Part of a small language model's weights.
Training: a variant of Adam for these matrices, 425M tokens, 6487 steps.
Each number is 500 + 40 x the weight over its row's rms, rounded and kept within 0 to 999. Layers, rows and columns count from 0. Numbers have three digits each. The size before them is the row's rms in percent of the matrix's.

# layer 8 attention value, 384x384, rms 0.0447, rows 92-102, columns 256-383
094:488520470468561513497483526490489517475530520474555498494570500491507485442481440467528439486535508467493566514451491474493537453566409457516430483514531458464475546512559456462510511509434598464450467422502488438453471513526480449454399506446460459524466482539576520480527479498472508512491533500512546467494438451500524501442460486542421451502546466623514491422571504516508454501472
089:494515507514430537456438423506419537466416554469524545549501464469558462463482495534459539486512485463530508563479547465473436475513424512485518500460536482535560434487535573499489479464539516507445554492579477458546492465497484571457516468424488484449494460502485518588420418505609531509489537500374588495560467536527557607484460496596488506452455545434523496520455537489468467522510
092:451522452411544509570478502505472486472530530518478504402497522481490529486521499485472527456444563516594461399375520479461501525448416478448498523446510440461525522547519542493454501545536555513531485482503544491509460546519502492432571484524493491475429487515482490459460502494514544470540489472502506480484539497553492381483473464461512554538490503540548550451484487469480649498454
089:550520496466414462476474481519569538491489513481499511512519484543495569436502462562472495564554468470408495540451470484471416411460500492511523475527495483475501473501440489498502514426522485522572498475569494528467521558556496527462473495490462501525635486470488421434476463477511487525548492480497496540522493492525532568485489494522511536460502504443427501520433493472474462448514
095:472494501540494517499521498492457472486491532471474510451559478504512483481540415520452551482501529462520467500517461448538455582565421481496489488468504487545532504530507623532487506509484458502443430493587513525512528538503503512496459537436508498535490494440476488530561545505501478525553518521414490508496451458527523536485483555494495497501486453556542541451542458460509534454424
090:472459448503547473463464541467495468499485498523496460505495437482486560502499481497497527462433592516452522517499565566535417477506509485511464457517481550458503475470493523522470515443560508466499511434515495513435489507453600504475455463515584458500543515611502452543538503541522558529497501533533450523517534558543485507556507504537533490437496496542473513566469487550494490539465
092:459531513484466499522497549510495473502381490413465431513500534534466504535487545641506502521470483502487488528441514494497507418535493463493490479438501486498504446510512430509599483483582511463507485480419468483472493535574445528408542499558472396464522502482499523511501513448541499458522498496505519485478586595432546514523445476434481492470447507525490533379546490421473509468491
092:509525553500462469447486565502528503492515561471565480547442502506557550560534519551531489567460553527501511486436583538416480476408497459493426491452507538476441469462499489524522519558550554547542485489486414522513564476474485514456565503497467537525529437524496540451520503490546501436473513482490470490461569514417466541477423497419521518497485475478443493366477514457483556513491
097:542514479494464561501464468473432488527479550514471492471464515514480493458426474517599567525511461480488427441532457511500528511510584530535556455499511569510531472518491580471425482431472478443413540537487536579515490535494475487550470465553525483506463517533564545469537485429502487542517515491491554538549468495544462468506544523417474497597471509488433536527477450383523448496598
092:562511519496507503549452492535471498497507545515516492513453543527492505483446477513473465503510530452447519497532465470540456458475454497553516467480516490525545474499474518503425516502566451486519481471496505472441507475522429591481532496512454507458486487534481486545580461547525531485524426504511515511489411536475544474490488474499522507484507532465497501582523495505464463471428
097:516471489529482512516512502497499489539497577520527480511527541511559554538512477457518488493429533546528536422501402486454484496556470481481507594512473442477418545474494564519503519533493524522431511544525565555538500465499513549438530503518529498479444490586526535509530486486490550531467419482428576527517592505474507466475562520507440524567488481431552532556531520500515528563503
# layer 8 attention output (transposed), 384x384, rms 0.0428, rows 92-102, columns 256-383
095:583509520490488561515550507462516483525547508492491539493408482543407567577509554492474441530445483571541565423554494518526475509422466465494501482479526465496531508405487543483522543531477475507484488492556512486578549478513522484536479487465523527482525494434453496444493483525632531487464532520548461478490492543481514573489523481439481497509457488446532574546442537449518474434454
090:472402491472494467518534506515500401465535464499528500494477405558440501508561475461619548507443432479538538481519567506543524480551544511477492490430549463501419512531497440474536543527493439524526377488529444487528509506533494431523510506522450413545518441464533585578501565471502492472534538526470434491504427476467437457566439552466485495522501456510465469525535564528567492557482
094:535445518498444477531523522465527521525464460496467508559487483559503443596478484586513514588517496511466574528526517459504494479571513501548503448534482483515505479474517551595554498557460534528532491564482466470482453455510525526552445492488515534549524520459583452533525539509538392453439535581490553511498442567511521617485461547508483479515524478526482494540464513453526430522512
095:487565525512505459464515476539523507494493505488507504562496441425476520465496520450506526418435495473496537555503491585536512515529492475456587460448524505542437521524550503492561521546507445531507503510526483522525487482507553543489557482513444426448429485466510585537484535484474552525440506545522491500494545497495461498587499462476541531530460512537508473470622465506524626586485
095:598579503491508543493545432482517480570499522543470568536453505523468478500501532511526520468459477539551473524535515484423503547512521464507519479483530478466459530502586388546458553457439492468519447518489478402399495554485524513597463459508468518430524504503545545467503510488474469541488523501526535527617440521523520517505503522490489485526505545463474506493426539471550529575489
087:521567558513462496526432472542511473497495503483538444541512498584530445535491521505518535504490477462459530481438509481471590548439514478528622502498530418538478491500539448511567556563543486569553516533457466529544513447488518492459529527523525383576481541510538469476491554516516463459506518501555526466504576473521473530495494489502550485509537557533457499474471460557495501494580
096:516523462448515543427519551571549533528550524513458472548500428408547558422506509526415493429509512452480506568574449573458444442446568515521517481544497445500523467510502574482456441565496460547513490494536501502504515421553526496520412486494486447477522465473483537466468544504494543507490497471458498522559438442482460491576667577506471507541472477552508486493497517502447501506480
096:494510550524518425506582516520509521470477475555498470546529490437496441496472507458506520450479471556454498564485456466502532522551551470513490479442532468507447545544487528420535540591514471474489545488572563422566462475507512508513476471531450483462436496517437467568519576503583442518494530547528562487501477432491484415521613521491463513567489520488428390564471565540560483491478
103:440497523523481485543545485509508547490517481439516521495500427444559534538491434438513453532535522489509464450533534436470436485482429509379491513550534563525501462521483475461473504464472534527509489492580491566443445459527528559474530580489527532515513543555513513466427484492457497526520465508466475498473515527441484663545450515507569511486560449446503556562507493546466475493456
093:560486523509482462401349521502444443497467544496500450544575486509477549500546447542457487496468474478535496448522486531497493495504501489516527441521496482469584529506498519539449512532472529523519548538483491565468484543466565518524452493569488510508543487488516590418474490485459490481479556522488441530498576569460508480560558505489425492479422479484548482458506556464429557510547
095:500464467434466468536475472501495501503508508497543488500443486499532486495487447534470554562613544440544468487506515458489446444564515509485503481541508457426579366522461472478516367517497510450519444495524495453516488547471426499510497512467520535539534506501498484582467478465415403454504518540433482485402538465555509494486519534516456475469509468546455491475462491480525549482558